Part of a small language model's weights: width 256.
Each number is 128 + 24 x the weight over its row's rms, rounded and kept within 0 to 255. Layers, rows and columns count from 0. Numbers have three digits each. The size before them is the row's rms in percent of the matrix's.

# layer 9 MLP down, 256x896, rms 0.0807, rows 0-108, columns 384-511
101:128115128119083134144113157116178152154143144117116137174139123105113157154135113149123146128130092130112167149146095131159132155151101148111115136158124140149102146133142125131119092125159107128141138152098147186131099124110181142085158176156096150129184125175139120172107117126137181094092152126131122132137142116129123132161162132122136122148130118129146113116103110130098101144109
100:164131163058129155142160106103071092118145146124085135105127140135136077161077120127096131144144181153108105102128096109152125140136122167137118104122130087116127093151155088127144104157160133105133123122150094148164139169116144160078142106125131169108141155127154148173171135129129147094106113117148121145156111112122138138045120117130152177110135125098139119118134087107128150136119
100:141113109072148108147140101147117113106162085125130093104126165101162143134116085164108153127141115109131066137134148139148085162088148073144125127128166173138101130124120142123143113114123167151104131137126101152130129164158134105118090140118173103124102104113140171136099134135163177104099144141127112111135132123141107104104142131095158126130125121101091148149100167109176123132128
098:189119102102143119128113143136145092161140120156113099077116125169139145171115087205129130170131125123132112129117092091125091095155080126168090183133147152133150126119138141130144145116172154130148119129139080137111123132094129114098090109100123158086175100122143115169076133144141115174096148126100122126104156105119126138148168127113146129082136139129145123172138145151085093159110
094:130155113125140154134142085149110151133126114112132155137100115105190138173147120127148114131140163131046113138109122156117111141127125153078119126095123133138142120168158139138143117099186133097121135154116100152139118118113100130142150137092132133107085179115143122096154101127128116159095123111142132153124144152139134141146069103142141143104135124147141093148142121151170097152106
100:164170090107136139096165103106130107107170137084093149118142105142146104137139101148149138140156129123086089160127130182106122151140126119156110161124156144103166154100135116126129165100135139162172086123098178127097116119124129102096097130137146146175122109123138121119140151137104108097122125140164113138170137111153124167095137157154126122099138109114170143093148112125089127172171
098:122177094160143137151082131108107102134119105146132153102109086066145101124116107172120186126112164140141130149150091093141138099096089133106140140104140113166141125158133066092128136155110112159130124150171145132184114153117081138103155128157133122141127136120113128147129129129115104105161076083126104137171167092119080115092106147113127128097148166100102126098137127148132101148117
098:110139095146124112094110140087112123110152107149101107153112060177163109137131103118074088135145112117106101136134151085146096176144078090119104141094122134127144131133181108109077155137146128099125100116100166126167121127138085107102090129147155172133142141131143115125113101121112123132137095088159125154118131132130138163114135097152127137158138082155205108148135145089175177136145
099:087116125132075106149149163120134131108143121151108114118190103128160148116148088188137140141143101162089113154142174110144140100139126107118085088119134085133139161111105131098116068125075134105122168117116131157122136130129147131105105164135112104144129141086109076125127136140102098132158146097153135130100117125122177098108116141137102139118118110168134149141083132120112129103131
098:096114130135138131109186121133161149118109116104165156097130149130137126144128124144144163129115162129128144118122143124115131097151145119083153116136099128099112106129084115124092136134129162151141133156131118111140120169159098134077135140120128150105150163106137109119131068118135161134118121129112129221179138145098099101120154139125128098097156108141127101179112142119117146124113
098:046163116157113139089136097106164097138128113085102149165153119128162135119092146149178105131093132140111124085150098144115138147171098159128113133069135114138144151125150156148131115133108174135120124144139123149146131130141132136127155106094113098140156137134115067128169133130148147101121140090153107133144163117128120170124174100076117164142110142170151109134087119158135170159091
097:110111112157136132159098098144115087111119129086139142121104131122134164098077119152135143147132126091164087171158093157150082139130137154129134134143119101130121122139129110151153145131110136128119107155092163157089158085113122098135106105173085107172150135123144146131104120122144119117081097145152158106125160097138114117160159129098130138105101113127172160133100156097109153102111
098:124152126150131093161148101118141128106128145163114125148094133153099105115092161119103152151130131113144159125149150125136131142102191075118117143119106134106130127111161096115114127164102102108118160125144148165074125087151156139103118167106147113121160160151110124133154122122117126135116158087108109147152184142133124163119132129119150136139129126113158090111147122138128123150105
098:159142167093110115190165143115103158129145142132078123115175129099180128084159138150116118112108109105135099173163127090166086130137169142135152151135103135172133123104130125133124156153101119091093146175125140118073151132151116125102153119122138129109175105122129171084102120125165113144131093117128111116127153115143131120155117150144108098069146148111108116134099100129106084121128
099:104165121158120145189106131104152118114144165114164146127108112154112152139113073132137166109092142102126119174143111122147144076136142127156120101161145153148120147152092130156113134120125156117178155156114131131085138140128129151133097135102138156110112088144074127140134103168120115111104096065111130139130088116113164149154157120175173134142127125130139154167159138175140109140124
101:097089106085169154116118119104138111118117122165120159148111138103100099115111108128158147113094125136133107138138138137134124092154093093131157115134113118187109172155091117133147121129115151112165109088116140095136103158108094102126117120114138137182142165153124150129094148133157149128141130125194156137134104128151149125122139161090129137097156129113174153173116121138113136158106
095:187123098157119166166096170138146119101120123158139123105126145118122116072120119122124155090112143113140112147137067107175167174131109129137123115152130137132123133079092116128136137122128135105127121122163099141106124156094149105145104133136133093141135122161115122139128136124150113138132123151120158107090148117105134135097103154144149108198101116101113142139193121158121151093155
102:152132174105134130154092143109143142115117113122124088137124138113115114157094124134127172102170158130108097108129138117127110131130115122143114119142139151130100151139125149118133119155133131164152128123091104108148094136167127105109119134130121116137108123127142138169140116133142119107167142124106149158124116139120122137124116106116150105181148170135151112121116133120083148105128
110:165142102095130095134096071114136169097091141091124107162153125139118150099177177079098090095144110166110111115095137094103099135160131156113065115102133118126166162145150118157107092119146131120114099132111126125159119101129120131139156132116135135086140143127137066167142147135124108104119132094146109104143099152184166131125149110173138055106154128163137136181131112155132165093147
097:050146104134113116143140137139145108099124098113113093134126101173164146173133120126126139143140120131087127112112093089113103090108132106145118143126129106107122111144147109111135179125159148135117094152134137119116098068074112108086137135174152123141146127106113145146137117151144171168108154117135140107102140132111155115098142121122093113100139110137092124113126090119132171098142
099:154155138116124136148128142133078138134137115081133116138102145138167112124132105110114127102146174105163121143134144114135145087095128109097055160111109143139155132123127121128150121131170151151130155124123100136131134067058128096115179143111120145107135106140079106148079127136085124098142113105093153102123106091113149098113108104122134101120117121155117147120087162134142135149094
099:099121111085137160143127124134123118141155126102080112125119100100096123141113133143131157130141118098114107134127135099105101148156112113140126147160114098122142142144120160100080108126127137127155124109135141147143144130155132175103160126164138116101142165116117136122139088130126149159138143157150089112099158140111121081155094145137129103129103135151138135155167129114093128122179
109:142159136157098165079145127154146100158114127137119096114092156121131119130150145135100133138106135162103087088121125129082093149126155078149109126087137072149075129106158123147143087140108143040105147068111120121190116124098115149096108140159119130135144121127129138091136114103147136130088122159135090106089116143119122101114129131180108122074090087154103126113117126136128136096138
100:145143153129174121110115086133129139136141088129162161146137160140140175107131125113127145100153157109147092115135162100100186127141126097114096147122159135144083118120130161099122111115119099113113129128144148160180166114186162145161111099089121094110148147164128151109150132138154081123136140130120139152113051139139120134162155168143162109116155146137052130127118127118128124122150
097:150152131139159153134134139108096144150176091150155132121135118085144110118086112117127123115157089142148085079180150125140112109170146107125135149131195127107153092156100123215083124153143143093136129108168149140070117136115147137179140096109125102113083117132076142138121124141113150162125117098121139125157120099115089155152103114160148091085147152129077141150127149139131133126142
100:184166141128111095117130159135111144162108117109113109142132174094127099105097142136117140153156140191148136128132092120137129119165149106123102117155153124158119163122147121152138164101085115134164092113124139118099152136160150174139098128199127128154182119105125140129143124127120137110115138119137108101156116144151125105091149119121118104126142148111150112102178173125141132160142
098:114142120106104123090124120118178103106160127121152116112137114136113111100141169101119131102086097122141107121136120137137169115106133157134107100165143121145134131154103127128158147146151108097136160120163137132132112114105043124091109130064119105115147134107110140118113139144117176130142126157113165118094116119151099089078087129127117106121124139111108105121103123104070127121137
104:100137131121095143107124127156191130072101128122096049116107129142113168123154110127141117128160192093115121107098166108153121155102116112188122152096164136106150156132146132113090146111168165122141119159100176085101093070146094133138098153125118166108112122131121128126096138147119146131108153160103126098172144099140151090146050129134103135126122110142165116174118124133138129113152
096:137135121121103134145120093181133131146115112117157145172146129122154100176123094119126135091106136116159169161147123163116141143129188127131137070133144082151103109131121118140132094119097118149157143108140133119137109159125148084166116179129109073146127128151102105112128097126097132126136131127176099079100146160086161117145135090156151111125111140073166105121171098152139161125101
098:135125147126154158122177134074123147131160177089150169114121171123134099142106097150159148161172142177131172146114095154131122114099181111096150101096179171123096125118098143096131121079128127146098113090148133127146108096149155113135122100148105119128140115113139133117113100137137095081152110186102096120115169112141120155104133138101078115112089158147133157115144116157158147101113
097:158117101121129148152129171127115108109116127095084159130148139121114102172102136118105133124129109150124132182153145123121085102121111135071135105135110148147137132167116112128142099161131115100127117130077148149166141122092126124137182157141119119147119150112140137118168126115093138149160177159110117116094118146113116123139090136150116127144150137114152134128161144140106153128125
094:170145110112103086151145126131127108143143120137183148133106182115125094154098143157133139138136111148142140129088100110139120104121099127174121135118152135122142125125140130127108110117136130134136122096206111121143110111136152133093089111116136115167101124121152152111108128136133116130118141148123105155108117174150083139132143122140109152115141090125055124147122126155138117116125
093:175139197145093121120118145108106115153117124109097165094078155114137113120106146155096123088120141160106148135112179144124165150162109108080126104111129137156124126118136167119137112108150123090111102110155120172164184137117130152074130108122144121120095131128111155140113143129144161133113112095155120139138132112131128137126123108174126099106104106141132105141110130129112125134159
099:096100110087150151116136116125111174144155150093149125097117135127157154169148146114101138094130111126139142140130120104134153110117198086119142148154108178148117120127098149157140122098113094107115124143140165166109106091154128176135124110143128167131132109095100133097156067124138126108121137113124120159131074115129117111115119140123108120125110146183131109085126141119154152142139
094:155129159153070124089081123112153133109189138069138150127126112116105132175126122165145122122156173153142116113139156122124175140131147122180136120124171090104139131107130135117145159122082127088122122136121149132142125134163160120101110143133097113097135164140111114146136093135127143130117108122137154135113130137136166111134128152158120110138156103092135117154161126128124160140088
096:099145089115142135131116146118139156098152143131141099118145139137095139127114155123110065161149094170127149132148100131151145169132137106146130131117130125128125134108148131132066121127117160120105111162148143163096124104078126151173117145137093109150099116177109143115168112125088146087132112134129096123145085112157130112112118105130170094153088130149118079157084084125120123130137
099:160131126138129140158159124141171147158144083125205114166146108180121148145141106128128153103162116098105152143141160137105133164162119123161147140127106090122142099114110146142118096105131063136129168142100136159148121064121168123183119143126110133152118103167107163098128116139121178118118130160137144111139125148151146139130111089141099127127140132151104140128150192119119108114092
093:108162129092118124150112110121072125126133145145149133141090139130134125122123100134109131171099064147121145102140077072126098088115126116127079118129121127122127085111107094178123098145076144167109126113120135088153083104127171115129102124164156126123161131100157152112124154137149117117142149108130123103120128119106100123150113127112115155118125117181111121147114105109178145107106
095:108123127070158119109127143132120117148104146127171129121131156128127068140152195104156141136104124152117110147157116127147124128108163118133136118118084124138098115127110133126105138116147103102123117134118091117125160102130131146154107123134110109127116123127122081144157130149095143117113125169117127128131139167108139167128144138120118094105129149123104071143124114161142139147128
099:135146126158128114125143120116138121167118117112155153113092144124109105144116131110148125111137118132151125096126142132113159143119177138141122149151164127095126072126128126134147111121124107114091138155144111168121104163146097120112167171119115129148118122115125150137177110124119109135063139072136151154159137125114131128103097152163115110125103109136104093128161117131135152127151
100:115140163150116143121153156146146084124110091111111143111124196117137106156120128109122120139115165099116092120105134091108122137096128116142115120170139177157159122122119106149116122088121126148098142087132152142083101102100127096095145130128127146098164129128150157094139141130079108077139114170137123166118151092112117133128076141088104126119174081123150109105148156126088119108122
099:070100141128097176139116112145118099056094131135105109129139153107110125091147154077128121150089134147127098063142163126118160133114138158163117131113071148122131118150127102126172153163136130139182136137135096085157101078099189134099159105158171101087133121130130139139143138147139100177144161098120128139139113113122138141169133098152155088113141133157124118083141105167130135142134
101:142136117127109132183114120131157102141124109129092144137074124121085151119140126121146117117120152113119179155083127151088157166142135120137124126164136124108131139063136133091151132129120128110151175146122148157156136135149157139101118158098126134138123100153099086109159138139142141101136129107085075111129101101111099077062107148095183163162113137107152113140193088153110136098106
100:089126129125134139136105177104100151159110143098103135130118107155083160178161095138099117137106112127135127129102137155157120165112142077155126086165140129099121111144146172110157130088099135121101091126090148172135129149123116160141130138088110174153112101150139137119134074134086099166118152140129101077120126129121147121079116090151162090147163098135152090088145123152086121133147
098:072149123132106142122153112114143154142162127126063114133070135147167150122120092118107158103148122116109107152115144151163157109131116122092103148147125111095123086135102100132189128107111117103118115109102127081115106103105149104136139153148142151100072117115152112136104092124098124146131136168099098071125136132075067133127129147118151128115162137112113116123116132125117143085128
096:142104168094128178136106094150133136123135102173112082152112126103133142164142112110146155127110161127135152139146158135144135101134142113133107110150142136087140134118126120120127088147126086101152128159162135149168100125116167112141099106124131179156167141122121134181092131120137112161139144118128103113111137128096093140105157126139146115090130139128152148103099151168137106120139
097:179134162147154117135132096105186148161080179076151130148137126120120121106107128065159105160120118134110109097122143135086110155138130096081106119088144120138181138148160143126142129141119130122112147145165129071168152146101116143151131088083107129128110120151143138156138129120070135130131131080115093110114140141141137136150104132142123153152142168124107107125065155120134128133157
092:082070099143106104140157133132131123109072149103102153161135130130109144097098127130124146130166166155132108109136112165151080086112128111114127138075115169136154088108125109116121123123107098137123123119144188100127126123085132103125117090152135184107165131109136115128114093134132152104131101126135119142126117063156112110216063156150163108118152099119124166159114130109138159108150
102:181127113153125156153148122147152165136155127123081170115116118083122119190117164126130148145165112140105127096093135123108115126205145103117139121110142108141155096139123135059119145104115151126129106098135146138175146121081122136112188141167116141096120152126147115109118149153147079143106120098140130140149153130146162088100123142138159103099152127164131135138158117140133103128130
105:153117105147097119139137112171128120151135132162102124127084082124094157125154148180113104122131116104145142144139168156175153135033164121112098104142109096100148120139150111120083124114118116133101110129133098147122147133090143150114154128109133130139112134142132108114098132127133092104103143143167140178119156166117143100147088169154122082123151161136095159131119135131132116160103
094:113145130103109150135125123149104140138136182107132171166115107141107106149155116130157140128170107131102080143164133127145145146142144170162173089095152133137133107139115103097146189125132137088175083110131157099150158130129105101103156142098125125138106112114098121101134101121163149100080158080117144132119157133143111109110095171150091130134128119110126151108122152145114115153090
107:128092108116119122118144143113130184133110116076139103144160144106125149115142145114139139143132099155115139109136117179131130122079098136113149148114169125112086133130147101164156158097101158099101140121127118145111141143107141144098138105138136147124124134132104082128133093132101082165115162142117148168100169114135157119127170124154084097101110129122144164133109126099138146152120
097:124088176151078113151191148136122113143091152129116126147119112152132119108138116132127138133127151120127107138161161118112162140154130126091118130157127170123158110138130122114143143115137148136116093086087133102141131116135168151136092143168134151168104085156144153141128119143125111122098142098097106113131137147158161144132094148147125134154120137129076111119105155153130139127117
105:165086114143153110131137102178087124164138154111132150140133144130147135183083158119126128155132178173117118127148151095127098140153140143117154114148132124206095113173158108140133143152110170150159108112131160136039112165127148125151141132125142152129163113124119160158161112150144100141118088128124164161137104102136105133131138123111091113143126135128143116107174134105115125132129
104:192122153107104070105173108125136088151093096148107159133079115125108104134101133139131160158103117123054155155105119120142136111138138144151137155103107142114175135089126138100136100112136147119138160159124085140168129172104101099102139115130125118110151145110094141162109094123111160129131153128121141131133107144123093120148173122132156122127152136080168129071110099132119109070141
133:077126110138134154152112109119161133113125157214128125142179114119073125128115120153174105128109127091143112138146080156168128144137142129148120114168118131139085108048148174111090136126131139149110154156143125121222160117103171114130155159126120170111120140136078141101102118129133154130104098112122105125138091112123134102129124159142119104128143113097107128120139131130150104138170
092:183100165155187078155114147119101158129132133105114156098127132115132143163119131140139159144128142104140125127157114130140109126109115122072089168099088156145110105113105133081110100100135117108137129153143072108122127127136059105134062098110152170183140147127133071155143158137131134175122110116135111118119134160119135137177166100160116078132079084145141129126149109106131164135134
098:125120170136133117123099171147160151136192133131114157136160125095121177084154138200157121125145125144097178103113136132110148134143111116114167128145149097131110082125154131118102111123101119108146128146151115167077117094085120118133143156136131168128121113077136164094152143133126108129156146157150149137130110127115128166084109147092153112118070179086124117185115100149135174120136
106:129143123143134138107108140108106111093141083109180126085097134099111092126117120143105150125165107134094122135095165085158127168107147116113108072135142154136164122135143134106083139169138119047168109148089183126143109122165112134170123122131103139122161105090130169137087136119103087146102102115137104144111105154085136154117097135119122116112076131154139133122171155180146121134109
100:109103176160098098121146164133140167139145150134099107175124118126116110156155107133125125109133159153168111126117149091161122165157116136149120139139111122131093155137143158148124095132147086121161151091116141121151124123138149167124127134153122110143176099107120124121116174112139160100141135131118089080160143171132114101138106136135133141083153146129070123106131085126180071112108
090:143154174121162106111123140139139054080148083182127102149142125121051122098095168144134139157107090115112144103144113100129123141139139125125140144020125120130121129104157135100082117137110076127089110082171126157224124117155130120164055143124126127121123159100114134133107132115104113133138119146076108150108140131097120114149112125185139111122132086127113153188124150122102120129134
102:171171126103120111140144104146165121133149151107114138120173173100124112151156094081086140123070123145145138126133067157115113117115160098151107149136081140116143098156116096097151157140153088071122185110150115095151156144145137101164140108142130173109124100128156143114116109116150126094085113145095122142103124081117148137155103143160100112098147151101107166137124180134114131098142
104:106093105124143177100131110152173149124127183167174133156168166119116105135133071129140095166137148157141139118145111194106142124116120132146138110089112136154135156122138143134123131145093128132142124136122124145136118147130163137138125150153153130138151124137152114124119117123120142135108172109135109168153119160140151121167094113137099145128110140145163145103150162142137120101114
107:081120115099086151117104142150126168110079118098126099121130104130125115129169165112111125096118135137159111096114202138114113143092165114139119149112085136104125097145158154094119130143148122096148145148115122115158164131113146093118146154115130117145123158116074081133168128092102133089099139084112147093106110139137134091175128088134138106138151138130100122159135168120139141141104
096:126104112104128071116137121129122114105113163128112134101169126127100132136109137132135106133138108137144113094150190118151097126105104079110131143106113133158121086088134098104096113093152124153149109126112119125168124113113095119150121117164143122119135121126132111136094120124138148139115109130156121163112119117123109110166080141113135125147092152142148110120153106133154130104078
104:084136105092148190114143130109126145119120133129117118144096137108139177086139108192149145158124097144128140122116103123127154158146138091090136140106143115109118158111146064111125118144108142118169153131111127136094114180095137143128111118157135152156109120134113123162115142150110089113170151116155134116137145109130142068162152093142148114140148156113136099145096120150120064145133
102:149111135121144081135131059139129151129143157160116185136150162153127149106122169160166082125150109128110120130141129136133125107102118094123154127136145109123132112115103160094139129111167115088140125144133069101148108143095134144097129099124130132113107092128150155127148118115134120134143131107168134084128136149141115157142161168130143187085115134123134113086111140151171134133120
102:136120165148120131106135132126151108122135141084160111156107121127134148189127085124146144103109148142154090109144179160107135115150122129153180153167150092177120114106151157095086144117107128115166120126085113129154127127117142145074099133149128154137150113099115170126130135127145138079149205141126101122129123124121106130143136109141166139156126147138134148131147153157124137130151
094:096131114144127136158169119137106168114144124162143148157104150179169153084138169141090115123142155126099106108109078149076106153113119120143114128129130095111159112079121094165073109147152122155137097154141120110118137161101134128136146122131150174115134136108081139168109096125132098140144137138103126165152107126082174130129145073155131116149131133121166165143129120145079176137123
105:119124155130121140089130140138132166141116184091174142074152173112115134161136137144158146133114159137122103101150140132121124142189136112125143104135115197151141104124104074096078158115085141122150103101111073160131122124096118095120096102134111141128145131132146089126143155109154145117184116149144108132117136102149113120079089125104147142124139078137157143176097118128129141132076
097:062121171122106096155168136122151153173117139138153126157126143165120157132108130161123094156082119151107145147144109137095145151115121165125092146103164081107113106079172139136138115146131112132137117120133124119164129093111108134099115138096111122122141133156106077074142110141131139098123127128090115167184121134125099144092131104132137171061121111174135129092136142103156134116134
104:113111146094088121102119134166111104161139126130169139165153102092092156145138075087111110135119148138107153090127124137142127145100113162154112149129156140161124134139109141121071138134139082173167099108127143137126129171135123121122123159121099168136107124163096149115126097145117120060080155146143129124154139126105131115102131141135109127145154113095148127144113136132161151145100
106:166146098088170132165198161109157100136165093116167116135164145113102105152097110130169127162109120096131120122126117116129139126099122173141129156083125113163097118105116210127131111101111126185095122124136124111130156120098142078117112146147138128124164171100088146119161127129088157133115127090119113089128171143136140139128177096121106091109117107126117130113113107164163152136063
104:103133103116118124101099101110136079137132092159096131117129062098122064111125110106113104094151056125126096160179114129148112133093162121126088115159129140115121120127161157133138113100166138107125175122098126124003138092110153136138075144121131124089147100108156074114146107133109150139151121126120089099126111102098133120124113100143132136105144122141144128117143135091198124132119
112:121147139077089089141170090096120132148111105174154124094102132116124119143160117125096105090129130134110149113121105128129125162120097128153130114116088167106085099100118153142114097115135114117062136121092100102000101124140098101175126081151133127081116140129140156158130128135119103132136148113129117175165125120147085146131153145142123135113128116111131154132117094119140142132039
102:109139115150150124118110122085124120090095155102169123131155134096130176153129152101099123167142143136107143124110160110118112145116104131116123144104130101143111108123120122094092130157137144149144098132175114091154146116147118113162142134175163138112190141109121108100086116142157209142133131125122167136110113122127151115135145183135140067151160119175114106123073091098097155162120
099:116138119161123130135106143127096112104137133110168135130135121168115145128126120177138179113155132125153120117111129105139132114084135133127134154182126139119139129109141126133077100144103155125118110101117137109112111144109065113129113145089114123127133147100136162140109087121115166174121161105160103148133164132116099116098162154098100131139096121156107139098112171118103104127141
103:130125098160127093134109138150160107136091136144110125161133104119120173146153122118154083162158117143110111095132110156130150162132134108190164152103135117136122142149127104136127155123123130147146110103122150086107121120154139106124063115160155140070105145098161096128154136148148162088107091142174137112175135153083150118166119095108145087116125120115214116166180133157156103097149
105:100160177118155115176109129156106091116117148164088103139110141090177158124136112132141115150112158113134111140130142125132149122142085133130124129132162083119155131137127099142104128121109099107100120131124093137131130138146119171133107130132115117129127135110118086132137164122149105123134127119132117141160106115166158166138144129181168148103144159146143186151083130157133213110115
099:070103121137100107117120149151133098124140078097135126101141132099120184100168134134110121127108154123117119132137138121153137139097146160119102128106161133115080121102171146174151103090108133150089130129133143107108107115123133148120099110186128064137132109144124130132114132126122168112121175173155153119148147086120128128137126135106107159138130098113118115126108108157106118131107
094:121143130138144142186164143099152176117116157135150119141105124132106125116151140162157147133126197112094145139159138147128100084146147139121074132151153131141083136166118099105108115110093134170160078086110117120102095134130101103123113132133148149096131085144160122090148119144095139156085120120156168122154159128131112168126136133129136138164139140141133105185108193119157142141125
098:123126125069128124188085148079140127114119154201128160139139069146146094109107147144118147126113143150117142108142090120164109168097129111063107117130098093110172157092121148174104127153146109135092138201079145180152143151132148140086137142089121149107113153094099153169114083124121128117122111121105112117132125108123124131113121128125095134130145156123059099129145129146148146085140
097:136113146145082142133133127138111146145107125156173119138079106132104134141132121121190145106142103130120136125147133093086106154135108074133118196134141125100052134107116096140120134140117142160128182127108093096116093127157114102154165129099113120137121109097140125122148137112112115130128113136149137099113099123146127164156116149135159118124120128168143135098156113108166135124080
094:063149083134133128113117149142106116093128120091155115144108116172126125130111178156138109164133143110164128089152129107178121154111080132161133140131119156142109142140137155065125109127158127133111093130129163167098123133139108147114144145105104124135170110125206111121145148146093109134137107149108123090101114133132125080158122156133142100151113137100164139108115114117082088171089
099:175100115083114164133095127116150126088167138178118095119132131124079108125160112123103142081136139100087135079115147158109144118144102093134095100146122074130147141126154109122137126124139086144162152150150134105104138098145170106149098168106135164133133123099144100150115132130125116106090143146138129122144117143107161131137132139135142156102110125111089142113112133130145145135131
100:104148110162166137159132113109081124136133103161132130132107122141140106101128144156121144114121128099099118101144100124119163105102115117084149141117161127120159139092171121092151140117089122105162142151119116097174192160143134123120114107164143132164129148103103185140141162124127132097100116101121148152139163087110087105147104126120112123158140121103134140135130103100116117155116
094:115128125169127108074132144142130121123173073114117063134113148170120123111097123139124133120091114116114119115130156121112123098073104122146092133150160119122120115065144128116144108093124109137084172095127141110041138140136159153117111147134118111112114154117133101115122130135107077138128131132105121135136087145196094123144106096104127093134114158166144122112151142115141163140137
097:111082168136114148124105131127117155186100121149118066151104165125137145184140133141145174147118167117147103156121136131120118130135126123148111094129112082118111079154150161127140121124171132122129098087138142159124126134110152134128139140134106104085138123117100153118119134119144135146138120114136138112087099126124121115131148089141112099136112122131104131138103159143143117134128
097:199070089118137092125128120129125149144135145124124072150128138139126163152114129142116145093126123119132111137172128121155091149091100157143164094151116131112129076117110130079125140152132139163139110154089079094099166174162124131137136152183132089167085145137137114141136115126134129103085142110122089118095146140105132174120143112175149143132146095111159103131125142136099134162128
102:137124140121140118145151092163135142139154132101093094134139134153136157121135167102131118105143089111142120174142115111119139194132107136169151163164130117172122136129170138171125147131166104100097132135143132138100102117136114127115128151125184131155167150145132127123085122119119142141112109133084152099133124140148130123130164120130149120125130130124137112136134157128147093122146
105:116123148121154142184111169123152174108099145138120126129146115135114148142120133132133158088167117122118158083097116187133142134108145125126134100160146105140166111124128064076160112106154125056120133117120127080074163116116123114143164116152115160139159111102172127173141117123095103128109120133166124120109144141103142083138160098136128124110148092088114136116132141174110117171166
097:184102141066113099113137115154163184156136124104128126123161136101140109131166139101112157115174115105099130161139128138090108102139099148157130142157151128136139125107106105137123128107173134168141107088107147159068144141160127139088093140112133116150172124103126150157138113138130129184090140129119117164136120107155136105136147140160102134153096124145156154120137117162111131146104
097:143140141118170122151143082146178126117090109128134115113090141120155134139118153173152132126154142128083098084122120129135142077138114149121118154119139176135094127133135129106129122153137118142141177133115108102107148167153121158095126145091136103178152096134144151135131132147145138116126127140134096127129141145151153139172118176126158145138123111124115115121158112132125147133130
100:093133135144144149088159072132187141119155155162144141102173116118126140146071107087131136111158157154147130150124129116141121158118104106080136119114111125092127148123113140084136102084103111107096109151083131136143127128133149096113108159136133139119128136171156133143118153130109099148139125145111143136138119136100160147130152112112140108154121113139124124123161141086140127144123
101:099135105137071141134118111087092196128097111124144132124111116085158112155142126052140104137122110117087132172127158117130151148150145159103130086130141135106138114126150126095168106150123107159155123103117107134138172120151122159154141117099157170123142131113154149121187124093136084163129125138143136132134154095128105141087105104113137098135135146112045126127099153153190136140118
103:096143135128144076125129081127129130131092111129138136144122146120097154130151152166112080137124113124106112162176086191135149133091118120132136127144127147114114144098117126175110169124117109109149100183141154127123129106174152135110114134124110163114088098118167114119105124133153126099111140135129083099109098144113107148154171147134140116160175154147113089118131147096109136148111
101:118120110107140160152121096146152145179110100101126119136139075147163136107103148185135113136123111147158162133153123163085145137134121147109130131144149130120128110061135151156113093147155111141121127134123109150176121155131144145133117112180151122124149131147126105090155148131138166122131126090092135150132116097129121146134119119120130151074074131081137140154184118124149100142154
096:147126136116157111145130086126117094163109104154151087139114096130152139126103126121125120147135158104107112150118178129174117166097132115146073148139132128122127178156169147126099102113166117104153133115060115139149141127111119163113093114136132106075157126113136114129104135128148135156123141150096152129104140120101143170162104166175155106142140128138151104139123096128089116128147
098:123094137154153140154122109116088161124104132145173154136136120118124166156136137132135121158122127120138082122117115101143144100120042148136128101150140142097174107087135155132096118152129155117186074089099111130151128123115156141121127148147125174145063149120111106126169145123145149159133124130148178157083142105079133100136139164081128149130154102154147131127105115094141133159111
106:112101111116083136097136142111121146129101175153094116110121133135113129091142146142140086128143155171174170158148153114133141140128115128163126134109154172141120121139125151107136103082138129141124116126106115145163128123140111147109120129124135108132056117127132190097118137131147135085073116066155148127103133155117168107125152148142082104088078109163135153143096133154120106159153
092:146155136104126148128125108170122109159119108116127110135092118118157124146130143132153086131158147133106130119125153111114109142152147115125087097118112129156123140114122088119121171134135108132126130131115124118176145120135100138126127122133127131143154143091088122107132132115144141147105127146124132092163154096114110142107117099118113122099168152123177145131164073116154138103123
096:099135113114126173120158114130111125101201139109152113147119141146153102079120094167120129108121140125112138158097147149104154144126134172114138143132117120156107137135121129086146147098097078123132111136126139130088135166143142133121130140109121117129167135117109126126159138127123125142116095166160098126132173105137133108164139077127149136117127094149118138143099132136155135164161
100:143142140111157145148148118147117161112116129100129142110154129112107142138152131082113112090106087111083123139139130125132121133093136142117175136136131170131106129149127109100133152093100099160158166110147157145157183098115045136120121144089108124128114176102099143109169105112130157112122144080131110146091113119159126148142146107123132144157125115130166119150139117149154159143161
101:097144127070107115147125103127172162105118119117113087122146203160136139107099112143133149093132111143120115125105183107116135124118128116102139110120163139098125125107142090132089176157060117121123113150136091110101147125142129142137112134140109120103104124130131155120113160131109159123138149139147134122106191146122130068139151142101153121113117132140085094151122119130090114167083
098:117094100108094161128128115144114084112123139122116150098127185097135104153134154123141087136155130103126111133117165154134128139159157178139111114115111138136116129151095110129153097127140149123109107158147142126156121114151166134115139105152141123079108099134124084144110145106082120148114142146133130094129151131136120102136122093184198147128151161119142169091104058092149151096113
100:121117121120137160150141127142120143125120148138167138117098097115156155129157106139139111147095137137144126121156209089120142098129129127111113117175136180117122164184112110135112110132138133178129103146160111154061136099123121074128150178135141134100133138120127129119131094124145120145111141198157081138117131137070146101164120084158144101155116149158133114132090112144118107109166
104:129095132096117113112130096105116124123134127115115139079130136151131130075102131120136127121120122138180124098161091192102092102131145131136103126113160116128120126134122133146149100124084146139112142116141138115081137144126120169138104135120143130106124109109140153108150105146146136113104120105120161153159126146113176096133175112145164106137114077126108096137084126134128102132144
095:130155145150088117142111102126155112098163097133124161080136126126112124112114116139089155125099133138085141120140160148149152103126128092110099163147154172108110133098108137144095158134121131148126130148142123116152118134086122065148122096100139148172115117123093110140117113142110149149088111099124133111138143161158113146160126121146153134136115156105139129123126157150112110124123
101:101102114128163138131103084114169132137127140128131132123105165135063160101132109106127171114157118103141139152102164114167144149120170171175141112140126121117104113125130168139161112113128117108149106090116138171106099162157113146125140155105129096113099128164105136131109085106173156086103111133102098142151130123088116127125089105133142139141119126196135130116129121133131131106151